Each number is 128 + 24 x the weight over its row's rms, rounded and kept within 0 to 255. Layers, rows and columns count from 0. The size above them is the row's rms in percent of the matrix's.

# layer 10 attention query, 512x256, rms 0.0935, rows 0-104, columns 128-191
size [ 85  75  82  91  87  72  86  80  88  85  82  86  88  86  86  85  90  92  93  87  91  92  93  95  95  89  98 102 104  98  90 104 104 100 104 111 111 114 115 111 110 113 122 131 122 129 109 112 121 116 120 118 120 120 125 118 119 125 115 126 124 120 121 123  91  94  89  80  85  90  85  96  92  93  94  92  98  94  85  91  94  91  90  94  87  91  95  91  90  94  98  98  92 102 105  96 111 102  95 108  94 113 103 107 106]
[[167 144 132 120 130 131 153 102  93 121 126 115 155 118 133 112 155 126  82 129 128 123 191  97 123 110  95 167  82 129 132 127 112  89 133 118 120 140 140  35 127 103 149 153 140 108 110 127 152 119 139 120 121 142 131 118  81 113 133  99 159 142  78 129]
 [152 149 141 153  85  76 110 117 112 144 146 112 122 129 109  94 122 147 157 133 137  75  82 140 160 137 151  98 121  67 127 152 169 148  65 133 122 121 141 154 140 120 143 125 127 127 126 144 140 150 105 130 117  96 130 120 111 111 158 116 133 127 149  99]
 [149 134 114 140 122 126 156 140  61 144 146  94 115 147 105 136 109 127 156 194 146 139 166 100 106 108 167 137 124 147 135 138 188 100 149 157 119 128 151 109 112 142 121 171 208 131 138  90 140 139 143 109 131 148 131 162 130 117 153 122 117 157 146 151]
 [144 164 128 160 145 147 102 138 115 142 125 101 122  76 153 124 118  83 122 136 108 139 125 138 157 133 146 165 171 154 137 157 121 164 107 135 122 101 115 178  64 147  61 131 106 119 135 139 109 173 104 114 107 133 125 122 111 142  92 126 134 156  89 100]
 [129 159 158 109  96 112 150 127 131 118 144 121 113 110 180 112 109 148  88 170 116 140 121  82 178  98 114 144 138 123 108 116 136 127 135 118 172 116 108  76 111 192 166 107 129  91 125 142 123 118 136 119 135  71 165 175  91 119 181 136 120  86 107 171]
 [174 142  65 144 120  68 156 135 135 128 116 123 140 186 125 160 108 110 130 147 103 100 152 100  95 123 112 103 139 127  96 118 131 109  94 121 144 121 140  88  99 104 164 167 123 110  72 107 162 112 111 145 102  75 119  72 120  75 133 122 146 143 116 180]
 [137 135 122 114 150 138 154  98 138  73 146 152 130 135 132  97  90 113 118 139 123 105  95 138 111 173 137 118 114 151 133 130 165 128  86 112 155 135 131  71 110 156 158 128 122 123 129 126 138 178  99 122 144 116 148 104  52 126 151 132 136  80 108 174]
 [102 156 122 134 133 129 124 107 202 121  99 107 125 126 164 138 118  94 141 136 176 118 105 153 102 171 151 138  92 137 121  79 113 125 142 113 110 127 134 134 133 121 138 121 101 113 117 184  99 112 160 134 132 116 150 146  63 130 106 137 159  98 120 121]
 [126 156 103 129 128 176 107 110 116 156 124 169 113  90 151 100 158 135 123  98 127 133 127 131 130 159 161 133 177 129 140 113 163 137 109 130 122 104 134 158 149 114  77 119 114 148 153 128  73 157 130 115 105 111 137 146 123 148 128  97 133 128 112  99]
 [144 101 130 117 164 131 104 134 131 130 117 127 111 107 138 114 102 162 139  92 121 121 164 110 113 143  71 115  76 151  86 103 128 165 163  88 110 155 113 132 120 158 127 151 131 112 117 123 134 115 114 134 134 107 136 153 138 116 102 133 146 146 135 127]
 [121 146 123 120 120 121 166 117  63 168  78 113 130 139 139 137 116 127 144 156  77  99 137 155 126 128 158 145 128 142  95 169 135 142 119 144 115 150  94 160 115 127  79 182 145 137 146 125 122 156 120 164 111 132 133 171 146 114 132 125 114 117 145 104]
 [133 138 112 105 166 137 160 128 119 101 112 141 135 168 105 140 116 148 108 121 137 113 130  83  96 100 144 116  97 127 151 106 116 124 145 179  80  93 136 143 147 139  83 111 135 130 129 122 167 164 138 119 144 150 136 112 180 135 105 111 127 143 174 113]
 [128  74 159 168 116 137 116 143 109 127 126  95 138 102 131 137 110 107 102 100 150 125 107 137 119 142 158  85 132 136 162 128 144  79 130 154 132 120 164 182 109 134 106 117 140 138 145 139 138 136 143 130 109 123 103 107 134  80 109 136 104 146 120  86]
 [140 128 152 114 115 149 116 102 138 130 161 153 127 133 128 143 104  77  99  99 132 161 152 146 147 138 142 116 118 135 100 152 164 121 148  83 143 120 149 104 113 167 111 111 153 100 113 101 113  91 112 136 129 139 144 154 114 160 128 102 121 126 126 130]
 [145  83 121 154 111 138 148 138  90  73 132 153 108 159  93  91 201 138 132 129 124  97 142 155 130 137 112 129  91 138 146 154 159 145 141 163 131 114 162  86 124 137 138  98  92  79 137  88 114 115 137 134 160 139 152 149 145  88 132  95 141 136 131 111]
 [174 100 163 101  59 129 115 121  76  81 125 135 107 140  84 101 138 161  99 147 138 154 145 176 106  85 136 106 106 154  98 108 165 126 146 130 144  56 143 150 141 148 124 100 142 112 119 158 122  91 129 133 172  76 120  78 104 126 147 118 143 109 102 138]
 [136 109 130 149 113 135 120 119 160 109 108 104 136 144 113 169 166 108 126  97 184 134 131 174 120 125 118  95 100 132 140 112  89  89 148 108 100 155 135 113 130 110 119 101 120 125  93 159 113 116 125 142 103  84 126 142 133 138 142 182 102  99 112 139]
 [ 88 122 100 157  89 140 151 115 160 169 168 116  99 129 160 144 147  74 125 143 130 162 109 155 126 151 142 160 134 139 148 120 146 156  83  90 121 161 128 187 127 145 136 123 150 142 183  96 102 155 147 119 101 147 120 147  85 118 119 164 100 165  85  75]
 [142  64 155 145 143 118 164 118  93 118 125 114 114 103 137 131 141 136 128 128 139 138  99  97 137  83  86 161  91 108 142 146  89 129 140 136 116  87 110 130 141 136 117  95 133 120  98 154 122  85  95 132 135 125 170  71 128 106 128 169  86 117  67 125]
 [138 125 147 103 165 114 122 133 122  94 104 157  73 179 122 167 111 131 160 146 164 133 108 118 139 108 139  97 134 128 116 128 151 106 120  95 124 177 156 105 120 133 113 131 121 106 111 113 140 113 154  89 138 171 110 110  83 152 199 151  96  98  81 106]
 [124 101 147 107 149  94 107 106 113  86 117 123 138 159 119 116  82 136 153 127 132  95 145 113 126 115 100 106  80 100 142  92 159 140 145 163 135 157 121 110 118 155 146 121 142 128 126 131 124 153 167 145 165 121 114 136 122 111 122 167 122 133 103 145]
 [171  86 116  69 123 103 153 149 109 116  99 115 144 118 134 148 116  98 121 123 114 128 142 108 148 139  97 114 111 131 138 133 114 120 132 120 132 149 116  76 106 101 115 119 126 122 103  98 116 106 160 133 106 101 109 154 156  85 118 155 138 124 145 161]
 [ 95 104 100 115 143 111 124 127 111 126  85 102  94 127 127 151 136 114 146 150 134 159 126 138 137 123 164 140 146 136 114 153 122 140 121 118 118 116  99 160 145 120 103 120  93 108 136 112 181 131 138 150 129 111 146 115 156 167 113 140 143 124 126 130]
 [116 115 143 107 151  90 111 122 142 121 105 136 147 165 127 172 127 124 113 132 132 124 106 129 136 115 103 106 148 110 109 126 112 170 112 141  94 122 143 159 122 109 126 147 152 153 117 174 113  98 151 146 140  90  98 104 166 104 133 124 127 157 144 131]
 [129 151 119 195  78 131 123 104 164 159 133  85 140 112 195 135  78 110 111 138 100 161 111 140 116 121 160 140 125 167 145  98 113 112  86 106 165 146 133 173  94 160 104 134 106 150 179 141 150 173 117 107 123 134 130 115 134 135 130 128 123 112 118 100]
 [ 96 146 146 187 108 142 168  72 138  91 168 139 125 141 123  96 108 120 179 125 151 148 164 144 123 127 174 115 137 147 130 129 118 144 106 193 140 132  84 111 125 134 131  97 137 163 152 139  84 167 145 113 158 118 123 103 157 153 156 105 132 123  94 108]
 [111 139 105 133 133 168 115  95 139  94  97 111 128  95  87 130 101 145 130 121 116 136 109 156 131 130 148 129 128 151 145 125 131 135 125 137  96 117 119 168 161 145 113 141 125 158 146 102 116 112 146 124 128 120 156  64 156 120  73 149 174 120 115 112]
 [132 124 138  85 131 117 127 119  89 147 113  85 143 105  97 158 111 144  98 149 133 110  96 100  80 158 154 118 104  78  98 130 177  99 165 129  80  83  95 142 123 135 165 105 106 116 153 111 149 151  84 149  90  95 144 122  59 123 138 140 138 152 167 128]
 [119 130  58 116 128 143 123  83 142 152 121 143 150 163 143 134 164 153 146 131 128 102 167 175 131 167  77 115 135 150 125 121 125 137 137 168 106  97 143 126 150 155 166 111  84 119 155 160 144 151 174 162 115 169 132 115 121 163 131 145 156 102 158 133]
 [133 120 149 129 113 156 130 128 165 111 109  95  99 116 163 110 136 146  92  99 136  97 145  99 119 122 105 136 117  86 115 126  95 128  92  85 128 147 124  75  90 154  69  90 149 108 112 149 101 159 126 117 135 136 109 130 128 158 117 102 160 147 141 101]
 [123 148 104 143 109 153 130 101 150 135 101 136 150 136 133 182 131 125 126 151 100  96 139 162 160 111 126 163 112 113 185 133 138 145 142 144 155 156 168 148 121 121 165 141 107 138 120 106 120  92  99 139 148 154 133 120 125 140 112 138 140 107 137 101]
 [162 112 128 117 116 107 104 149 140 112 138 162 103 103  92 186 144 113 146 112 115 112 118  90 147 138 123 113 120  94 132 141 138 133 182 151 127 141 128 114 185 115 166 101 119 127  84  93 144  91 187 100 130 107 137 122 129 112 128 130 125 121 144 150]
 [143 117 135 114 133 184 106 132  95 128  92 133 129 120 134 119 167  92 156  91 111 130 102 166 131  92 168 138 107 127 105 120 156 165 125 163 149 120 128 135 119  98 152 124 143 115 136 120 150 131 129 110 124 127 128 128  98 141 113 121 124 153 108 103]
 [120 122 117 105 123 127 121 103 110 134 138 141 136 115 128 163 163 119 190 106 119 120 129 118 113 139 118 117 137 104  97 136 147 130 168 144 131 158 148  94 158 108 124 139 123 115 100 134 127 186  92  96 188 120 124 142 117 125 147 135  78 131 143 143]
 [142 116 149 124  58 119 115 161 141  99  92 138 102 130 135 137  97 132 124 163 100 133 145 129 124  98 108 131 107 145 122 151 130  78 100 113 123 138 109 118 129 181 129 141 169  81 129 138 121 135 141 135 120 149  91 136  93 112 147 162 137 115 143 102]
 [127 189 120 127 132 109 146 132 103 131  97 115 133 112 101 163  92  95 101 131 107 175  79 121 132 129 127 136 153 128 118 133 150 128 127 100 163 145 156  80 142  94 140 129  87 159 138 125 122 148 138 174 113 109 162 140 147 120 164 116 149 123 162 153]
 [114 101  96 105 167  98  84 118  96 149 132 135 141 136 126 202 165 125 135 119 121 154 109 154 143 178 101 141 108 124 113 140  99 117 142 116 101 106 147  72 153 146 140 144 111 137 118 128 159 143 144 134 173  91 122  99 129 139 119 128 136 142 133 172]
 [137 103 163 125 173 103 118 115  81 139 153 144 111 141 140 104 127 146 137 166 134 131 134 104 123 110 108 102 116 127  74 106 156 139 135 112 105 128 154 140 130 142 125 137 114 114 120 153 125 160  74  66 156 142  53  94 129 106 126 122 100 121 179 139]
 [ 99 128  93 120 105 105 136 151 154  91 162 114 121 112 141  95 149 116 139  91 160 110 101 135  94 116 183 109 153 168 131  98 119 118 138 112 117  91  97 175 127  98  85  73 129 124 137 120 108 112 158 103  83 131 101  95 149 101 113 107 112 127 114  86]
 [133 183 127 151 104 115  91 126 116 186 150 114 153 104 120 140 123 104  89 143 168 149 118 115 143  97 114 142 162 172 128 124 126 178 117 106 106 141 164 146 128 105 106  87 103 143 142 100 105 143  92 100 116 155 117 150 157 132 108 160 116 125 123 118]
 [133 128  85  57 108 139 170 100 148 113 135  98 148 120  90 116  97 107  95 120 122 149 113 129 146  75 114 128 131 118  85 158 134 102 127 103 103  87 126 108 168  89 148 166 108 133 109 173 107 120 144  91 122 130 143 155 122  86 142 139  89 105 118 183]
 [101 145 106 147 118 114 157 157 130 143 160 130 143 129  87 137  83 165 157 147 120 164 106 124 129 140 104 147 113 108 152 139 136  92 128 161 128  87  94 160 143 130 130 121 174 173 108  99 163 164 118 127 136 118  88 104 106 167 100 152 140 162 149 147]
 [110 141 139 120  98 119 103 108 123 143 148 111 146 151  96  96 146  63 145 125 121 118 131 103  75 115 130 124 135 112 137 115 118 152 116 130 122 149 118 104 136 143 145 143  84  96 141 102 171 115 153 155  93 162 103 128 124 108  84 158 108  95  96 143]
 [128 111 174 172 141  87 108  95 136 150 146 128 112 133 141 120 152 139  71 110 124 132 165 101 120 153 150 112 145 164 121 131 153 171 123 104 137 122 127 155 127 146  88 120 107 123 108 122 177 119 156 122 152 131 100 102  83 130 113  93 142 102 137 115]
 [128 109 109 145 150 150 107 131 113 150 117 119 163 143 124 147 147 114 166 115 105 135 126 162 123 139 113 116 146 125 161 139 110 142 161 101 130 142 113 112 130 108 121  98 108 152 105 131 127  94 109 124 159 119 142 144 154 110 139 148 107 134 124 141]
 [159 148 149 129 130 149  82 136 117 123 155 103 130 118 113  59 150 134  93  82 174 126  94 136 103 105 117 124 155 156 117 117 152 162 141 100 132 128 124 150 149 107 104  96 120 114 131 119 176 163 120 125 128 149 107 110  94 166 156 129 111  97 129 101]
 [161  94 129 135 138 124 111 143 134 155 136 100 104 147 156 132 103 154 191 141 101 102 121 129 124 119 123 117 105  72 138 133 148 142 189 138 128 101 115 133 138 104 105 121 158 136 140 140 125 138 130 140 100 132  76 150 142 141 137 102 104 153 154 109]
 [145 140 110 136 106 112 136 138 127  67 127 126  60 133 128 142 141 113 133 100 129 132 105  96 148 123 117 126 107 126 107 142 155  95 157 148 150 103 144 142 127 174 125 147 133 115 109 128 155 146 107 164 166 123 174 180 129 123 132 165 158 151 123 166]
 [113 111 125  90 110 148 133 122 141 112 173 106 109 148 107 143 150 122 142 139 125 127 100 127 138 133 112 106 117 110 133 120 164 149 190 133 126 157 126 128 101 116 142 159 152 117 110  77 157 161 106 116 139 111  76 103  85 105 143 120 109 136  78 147]
 [102 171 162 144 117 113 151 146  96 148 151 136  94 120 132 148 112 154 108 116 130 154 134 141 128 146 136 156 102 149 110 113 139 123 137 173 103  97 109 180 131  99 133 123 153 130 109 123 107  54 124 161 168 119 126 103 145 150 149 118 129  90 116 104]
 [115 176 111 100 182 123  73 126 136 144  80 182 163 154 124 120 131  92 161 137 112 184  98 118 151 119 159 107 150 110 148 152 154 145 117 160 114 142 153  61 150 119 156 165 129 111 122 117 136 177 155 123 100 155 123 149  99 115 143 186 116 147 181 106]
 [123 134 127 106 104 120 105 143 101 157 139 174 108 119  98  70 126 166  59 118 141 137 152 118 173  93 136 122 108 124 146 137 165 148 120  88 146 133 112 187 165 116 149 132  88 159 179 141 133 109 126  66 151 137 158 129 101 106 100 123 132 130  93 163]
 [103 117 128  86 108 106 108 140 143 169 148 105 133 112 120 201 101  85  78  96 123 145 138  92 171 149 146 140 109 123 124 121 111 160 159 107 160 123 134  81 125 160 137 118 117 104 116 135 129 143 122 110 123 103  88 142 143  87 110 140 125 153 147 119]
 [137 104 176 150 132 117 106  99 157 161 147 142 163 109 144 133 171 121  91 129 196 163  99 172 115 137 125 173 110 149 133 157 137  98 101  85 151 128 154 122 113 134 133 113  91 142 123 125 131 112 128 135 108 150 152 139 147  98 156  90 126 141 131 118]
 [130 151 153 101 127 127 165 102 154 104 183 120 151  97 146 139 125 131 121 134 212  78 120 151 106 106 119 156 146 150 103 129 122 107 144  99  99 119 111 155  83 107 150 120 113  94 100 128 116 105 127 131 148 152 139 115 133 136 122 123 140 123 113 120]
 [172  89 133 141 173 149 146 140 138 151 125 143 124 118  96 135 148  84 118 135 145  71 147 137 150 125 148 136 119 104  95 122 166 127  72  96 132 105 134 119 121 128 120 119 121 155 121 126  98 135 113 145 115 133 135 148 127 119 131 142 138 124 152 125]
 [109 108 144 138 121 163 122 126 167  92 104 117 116 171 169 131 140  81 101  92 128 166  89 125 136 117 138 140 146 109 120 183 130 132 122 132 114 131 129 123 134 155 156 139 152 129 130 141 161 130 144 148 122 172 148 127  62 133 110 143  97 114  99 111]
 [128 113 128 130 144 130 104 134 186 112 144 104 120 136 149 135 132 116 154 167 110 126  92  96 142 149 132 122 118 117 140 189 107 127 148 110 119 110 106 106 140  88 123 109 118 114  76 104 126 124 133 127 137 117 125 145 135 128 139 187 103  73 122 123]
 [121 112 137 127 132 124 141 132 116 161 144 104 116  68 100 128 119  90 125 117 126 107 124 130  93 109 131 140 141 140 104 126 122  99 139 193 107 115 187 145 100 164  99 121 139 145 120 140 164  97 125 127 155 158 123 130 113 132 119 146 108 103 126  87]
 [130 134 110 138 176 177 107 160 165 115 142  96 170 125 149 112 188 139 109  99 148 131  88 121 134 125 108 122  99 136 132 133 145 141  76 105  99 141 117  97 131 138  92 105 108 144 120 102 117 127 161 125 172 155 156 149 145 120 114 132  83 100 155 188]
 [139 133 165 102 122  97 103 138 128 123 138 118 137 115 120 126 140 141 156 129  94  73 112 102 148 119  93 125 132 139  99 105 121 115 139 124 119 128 130 102 151 143 174 137 139 167 152 153 118 115 134  86  95 128 128 145 134 184 143 149 116 145 107 143]
 [ 95 135 153 129  91 168 114  91 203 127 162 129 157 153 107 152 126 149 128 129 146  88 114 146 131 149 136 119  99  84 127 126 118 150 107 128 109  97 111 146 224 119 135 133 150 141 123  95 139 138 130 140 149 123 122 108 131 123 165 120 152 145 110 119]
 [175 140 143 110 142 114  91 143  94 201 145 109 174 132  96 113 134  94 110 111 119 152 126 173 117 119 115 120 104 121 156 109 157 169  81 162 123 104 137 120 138 116 130 133 116  82 102 107 143  94 104 139 158  99 122  95 157 156 142  96 157 112 143  74]
 [ 78 132 133 148 128 133 130 124 133 110 133 151  45 145  99 161 158 133 179 113  76 102 154 148 136 153 123 146 133 123 115 127 180 123 115 131 131 130 124 123 133 109  94 126 132 138 130 149 139 149 124 131 141 101 134 151 121 116 173 101 145 154 143 140]
 [ 96 177 148 135 176 146 141 110  55 141 138 158 108 130 104 131 124 143 126 120 139 114 149 110 132 111 111 147 156 144 137  52 118 132  89 119 154 137 139  97 116 105 100 111 124 151 147 112 128 113 149 110 122 155 147 118 125 127 146 108 153 103 119 110]
 [121  97  74 134 124 105 100 127 151 160  69 146 166 142 163 111 125 110 137 141 111 139 127 147 104 116 114 129 138 143 143 142  88 149 165 134 128 122 120 125 104 135 168 141 169 143 131 143 113 120 118  89 143 123 129 119 164 124 114 131 143  99 144 115]
 [135 188 170 108 136 150 132  86 108 140 158 163 125 119 164 104 125  85  96 134 131 148 104 148 139 134 128 118 114 106 127  94 155 113  92 147 120 114 138 121 146 107 102 149 108 111 116 133 106 137 143 134 113 166  97 140 132 123 133  84 115 120  84 115]
 [110 118  97 133 134  98 113 109 137 182 108 154 182 130 159 162  85 109 140 193 130 153 135 129  96 104 121 134  87  99 146 129 140 120 142 114 145 118 128 109 138 123 162 134 125 175 159 159 111 101 135 121 113 110 114  70 134 129 139 150 146 103 128 110]
 [144  93 121 101 141 144 134 104 160 142 103  91 156 135 100 130 137 153 186 161 162 147 128 121  97 103 139 124 108 139 153 157 115 125 115 136 121 144 119 100  99  99 111 142 103  80 121 109 145 146 109 137 122 148 109 176 149 180 152 102 140 155 139 142]
 [124 174 159 173 135 160 140 126 106  89 148 125 114  96 116  98 147 146 165 137 144 117 104 162  99 151 136 110 125 124 161  81 174 112 112 152 139 106 140 183 121 125 118 132 103 100 119 124 140 168 151 108 141 177 167 138  55 120 130 107 155 111 135 122]
 [107 185 116  92 147 146  86 113 144 150  92 145 103 152 177 176 112 110 137 179 132 150 136 120  71 115 156 175 133 116 138 136 116 135 120 108 137 121 135 105 114 149 142 127 123 146 162 111 131 129 130 162 141 142 124 110 186 153 139 102 141  72 113 113]
 [150  98 110 117 115 134 104 109 151  99  94 104 145 125 149 111 108 126 144 114 138 107 100  81 145 108 137 172 100 131 121 118 111 135 133 142 142 139  96 125 123 111 158 120 134 130 148 142 157 161 167  85  99 111  95 100 142 160 154 124 173 136 134 135]
 [163  82 133 140 103 140 129 111  98  80 177 157 152 141 133 126 149 109 159 120 115 123  99 147 118  88 119 117 111 153 106 152 131 114 153 142 113  73 128 133 109 138 124 149 123 118  89 125 134 117 126 131 105  77 175  85 173  93 111 146 153 119 144 167]
 [119 109 146 124 147 113 108  90 142 120 176 123  99 109 119 122 148 162 136  69 135 116 125 130 141 142 149 122  97 134 149 111 123 208 126 141 154 146 124 136 149 143 107  87 137  99 118 151  92 130 124 141 153 147 131 142  85 118 107 139 132 106 158 171]
 [105  81 135 135 135 124 163  90 120 148  96  92 129 105 122 106 150 137 125 132 109 126 119 145 118 134 114 136 107 136 137  95 109 131 125 136 135 140 137  85 160 118 109 146 111  84  88  90 152 102 140  94 112 110 100 112 136 130 130 146 152 151 165 128]
 [122 130 153 161 118 139 127 157 129 127 174 103 140  80  90 160  97 184 119 157 167 155 143 177 102 121 161 126 151 130 109 105 146 127 148 128 102 105 174 164 122 108 102 126  91  99 114 103 143 133 128 162  99 143 105 184 134 115 106 105 137 134  99 129]
 [173  74 171 170 111 131 123 154 146 144 201 115 118 142 111 124 153 155 128 108 180 125 154 134 110 173  87 102 126 126 154 156 127 165 154 101 108 134 113 142 151 157 110 123 131  90  99 160 159 149 136 102 133 131 110 115 106 123 120 134 142 136  84 159]
 [109 135 129  91 156 130 143 122  90 103  94 127 107  92 127 122 118 141 103 124 129 104 146 155 157 117 181 141 116 112 111 106 138 132 108 130 155 147 153 106 114 117 144 159 110 132 136 121 148 155 190 118 141 161 137 156 134 107 124 100 136 148 101 102]
 [120 129 142 119 154  92 190 126 148 157  74 127 136 125 167 172 108 142 134 153 115 112 160 110 114 131 130 148 109 134 134 155  97  97 101 160 117 113 128  86 141 161 124 124 192 140 111 118 144  98 149 150 163 101 158 134 138 120 112 152 112 134 164 115]
 [119  93 113 161  87 138 116 107 161 131 122 103  93 127 111 130 108  98 133  88 108  89 142 163 148  84 129 112 109  96 146 135 148 148 131 133 112 138 141  99 127 132 176 170 124  92  96 126  87 157 191 112 107 117  97 122 155 109 120 155 168 143 117 137]
 [ 94 168 100 128 136 153 128 123 100 152 116 112 145 140 146 127 142 141  93 126 127 136 140 124 146 141 123 134 140 143 151 131 130 112 165  80 113 125 106 136 143  93 183 153 119 128 144 122 122 168 133  63 154 157  84 177  69 109 116 154 131 123 111 169]
 [122 118 100 150 147 144 113 172 133 137 169 149 108 129 101  94 109 108 154 130 106 106  78 102 125 118 132 119 154 146 154 110 140  81 130 125 143 138  88 118 131 108 118 110 122 100 128 130 136 149 112 135 129 128  94 126 132 125 111 154 118 123 107 118]
 [150  87 159 135  99 141 116 138 174 122 115 151 167 137 156 128 129 169 100 115  98 114 116 125 100 112 164  77 152 139 120 158 137 148 185 103 123 160 154 139 103 138 131 143  97 149 136 113 165 141 171 157 127  61 119 112 139 163 125 106  90 166 136 130]
 [140 138 111 109 179 152 139 105  74 127 110 136 157 118 200 156 144  85 127 123  92 113 174 117 141 121 131 157  89 155 115 146  85 107  90 121 166 115 122 121 108 119 138 120 146 139 108 105 111  60 106 171 146 101 142 118 180 150 152  92  97 133 152 135]
 [122 113 169 153 110 176 150 129 137 150 182 128 129 138 147  81 108 146 169 128  81 113 115 194  86 148 132 105 152 176 130 121 130 146  97 154 185 104 133 128 134 115 103 128 122 159 114  85 142  80 130 124 112 123 138 115 115 148 137 131 122 149 142 107]
 [ 84 111 115 120 112 122  96 129  91 114 117 116  82  96  82 129 108  94 109 157 137 149 106  79  99 172 106 102  99 144 151 201 123 107 144 146 145 104 126 134 105 127 125 161 128 131 144 164 134 113 111 124 133  99  85 163 149 104 111 103 125 156 125 104]
 [174 148 107 118 149 134 119 115 111 154  72 119 151 126 166 136 177 154 130 137 139 132 146 124 135  97 149 161 161 144 135 128 154 142 100 151 147 143 111 145 150 109  92  96 117 154 149 109 130 149 101 124 103 103 117  78 127 122 140 133 164 133 118 131]
 [112 136 140 142 135 131 125 157 127  68 113 118  79  94 121 118 110 147 121  91 144 147 139 111 132 122 121 138 163 133  96 134 101  80 117 144 120 144 140 125 114 108 123 130 160 150 167 123  96 159 104 128 166 121 120 134 113  91 126 122 124 142 141 125]
 [120 139 112 140 138 157 128 146 127 187  81  86  81 202 130 142 107 116 131  97 147 124 150 153 119 155 161 128 118 152 155 136 146 112 142 128 118 115 123  83 118  86 158 141 129 150 149 134 130  85 121 118 108 113 106 173 167 128  95 153 184 111 106 122]
 [159 124  94 148 133 164 108 102 132 148 120 136 142 135 145 109 141 139 135 155 133 122 162 130  99 116 115 146 113  91 135 104 193 143 134 130 143 140 150 129 167 171 156 145 135 129 116  89  81 229 129 137 141 105 109 154  99 109 127 140 152 135 146 104]
 [179 154 168  80 132 110 137  79 151 157 126 125 138 140 163 108 124 150 161 125 151  96 166 135 136 132 131 155 135 144 133 122 122 107 141 137 130 100 125  85 105 139 118 101 117 125 146 148 170  73  64 169 141 124 127 149 101 115 187 107 130  81 181 142]
 [106 167  92 101 138 118 125 120 110 160 111 120 132 117 119 141 123 148 106 157 138 163 123  92 131 127 124 137 151 116 148  97  93 149 148 127 135 102 149  99  97 111 141 143 113  97 122 154  83  73 112  82 135 102 100 104 105 135 114 155  95 102 138 138]
 [ 88 159 113 165 131 151 161 151 138  61  84 127 140  94 123 164 115 105  88 165 135 136 122 102 138  99 196 153 121 131 156 178 142 103 125  90 113 132 152 100 130 139 129 148 118 109 111 128  98  88 119 105 165 122 129 101  91 129 141 118 147 131 140 125]
 [113 112 165 129 101 127  98 116 137  86 131 138  80 132  71 168 134 125 124 136 139 142 140  89 123 140 116 120  91 104 129 101 106 128 110 134 122 131 121  84 172  64 176  92 177 116 153 160 139 146 115 103 110 100 118 142  82 113 109 145 133 152 149 134]
 [166 126 143 153  96 136 155  86 124 141 126  88 161 132  99 113 136 144  92 108 176 138 149 110 145 125 165 134 104 156 155 162 104 131 129 139 124 103 166 103 155 127 124  74 102 110 176 152 107 145 137 134 119 131 101  79  97 148 138 109  77 104  96 168]
 [149 133 164 151 121 139 121 132 130 139 152 108 142  94 125 144 115 129  87 104 157 119 148 133 138 131 165 132 123 167 133 162 133 151 137 127 132 102 139 106 138 144 164 137 138 106 106 102 127  70 123  99 144 121 148  77 153 168 131 159 132 133 163 122]
 [141 108 158 128 116 146 144 160 144 155 158 139 163  93 126 158 136 138 141 166 103 108 128 146 131 135 168 145 136 127 130 115 100 124 102 111 127 102 125 116 149 145 134 123  81 121 112 128 119 145  83 134 127 125 114 125 159 169 130 147 124 133 111 160]
 [158  99 110 104 121 141  89 175 134 113 139 177 110 135 101 121 127 171 186 143 126 157 145  94 154 106 137 118 113 152 112 112 122 139 105 128 173 173 118 102 126 141 125 130 161 123 133 121 112 107 137  61 172 159 202 143  68 173 178 132 154 138 123 104]
 [109 116 190 126 146 170 125 128 154 151 153 176 112 120 181 201 121  95 124 126 109 170 126  91 120 139  95 134 135 146 109 120 135 149 148 149 101 128 107 100 115 143 163 162 114 128  85 158 134 114 120 106 125 107 116 131 110 140 147 136 111 109 135 111]
 [135 131 137  78 134 106 145  86 181 143 103 128 104 146 127 143 121 129 119 115  97 151 106 124 139 114 130 162  92 123 116 173 140 139 152 156 107 144 146 100 147 120 154 128 129 135 115 192 164 125 102 125 143  97 100 137  76 146 106 146  89 127  93 138]
 [153 101 188  93  92 129  93 184  59 101 137 164 105  87 118 121 150 122  60 128 132 119 117 136 117 114 109  93 112 133 137 103 151 127  92 134 156 122  49 179 164 130 104 140 114 156 127 136 127 146 126 150 143 112 153 153 149 128 138 107 110 122 139 166]
 [126 119 138 128 116 169 150 103 165 118 124  98  97 140 152 150 143  88 149 175 106 151 137 192 144 143  99 146 120 128 136 129 126 142 171 145  98 103 142 120 155 109 163  86 126 141 133 124 126 117 148 142 124 126 112 113  82  89 142 190 120  64 104 136]
 [ 79 153 125 111 125 145 154 136 163  98 127 107  75 152 116 108 113 137 175 132  63 134  99 166 131 143 115 147 133 145 128 162 146 165 165 106 118 145 153 132  85 116 153 164 148 140 152  90 150 134 144  77 143 131 134 126 140 142 100 135 160 133 130 134]
 [115 135  96 121 103  96 112 172  99 153 124 151 189 146 109 125 125 112 150 152 128 121  88 125 148 110 119 134 139 104 139 162 123 121 109 157 161 110 125 162 136 189 145 127  91 146 140 127 141 165 129 131 135 148 139 126 159 111 117 106 131 143 143 137]
 [104 112 121 124 119 178 130 127 110 143 135 133 141 157 155 168 114 102 156 121 118 124 154 151 140 135 115 159 155 162 137 171 155 152 112 165 104 158 146  93 145  80 157 159 112 149 102 139 166 156 138 135  96 113 147 180 140 148 115 104 110  91 136 130]]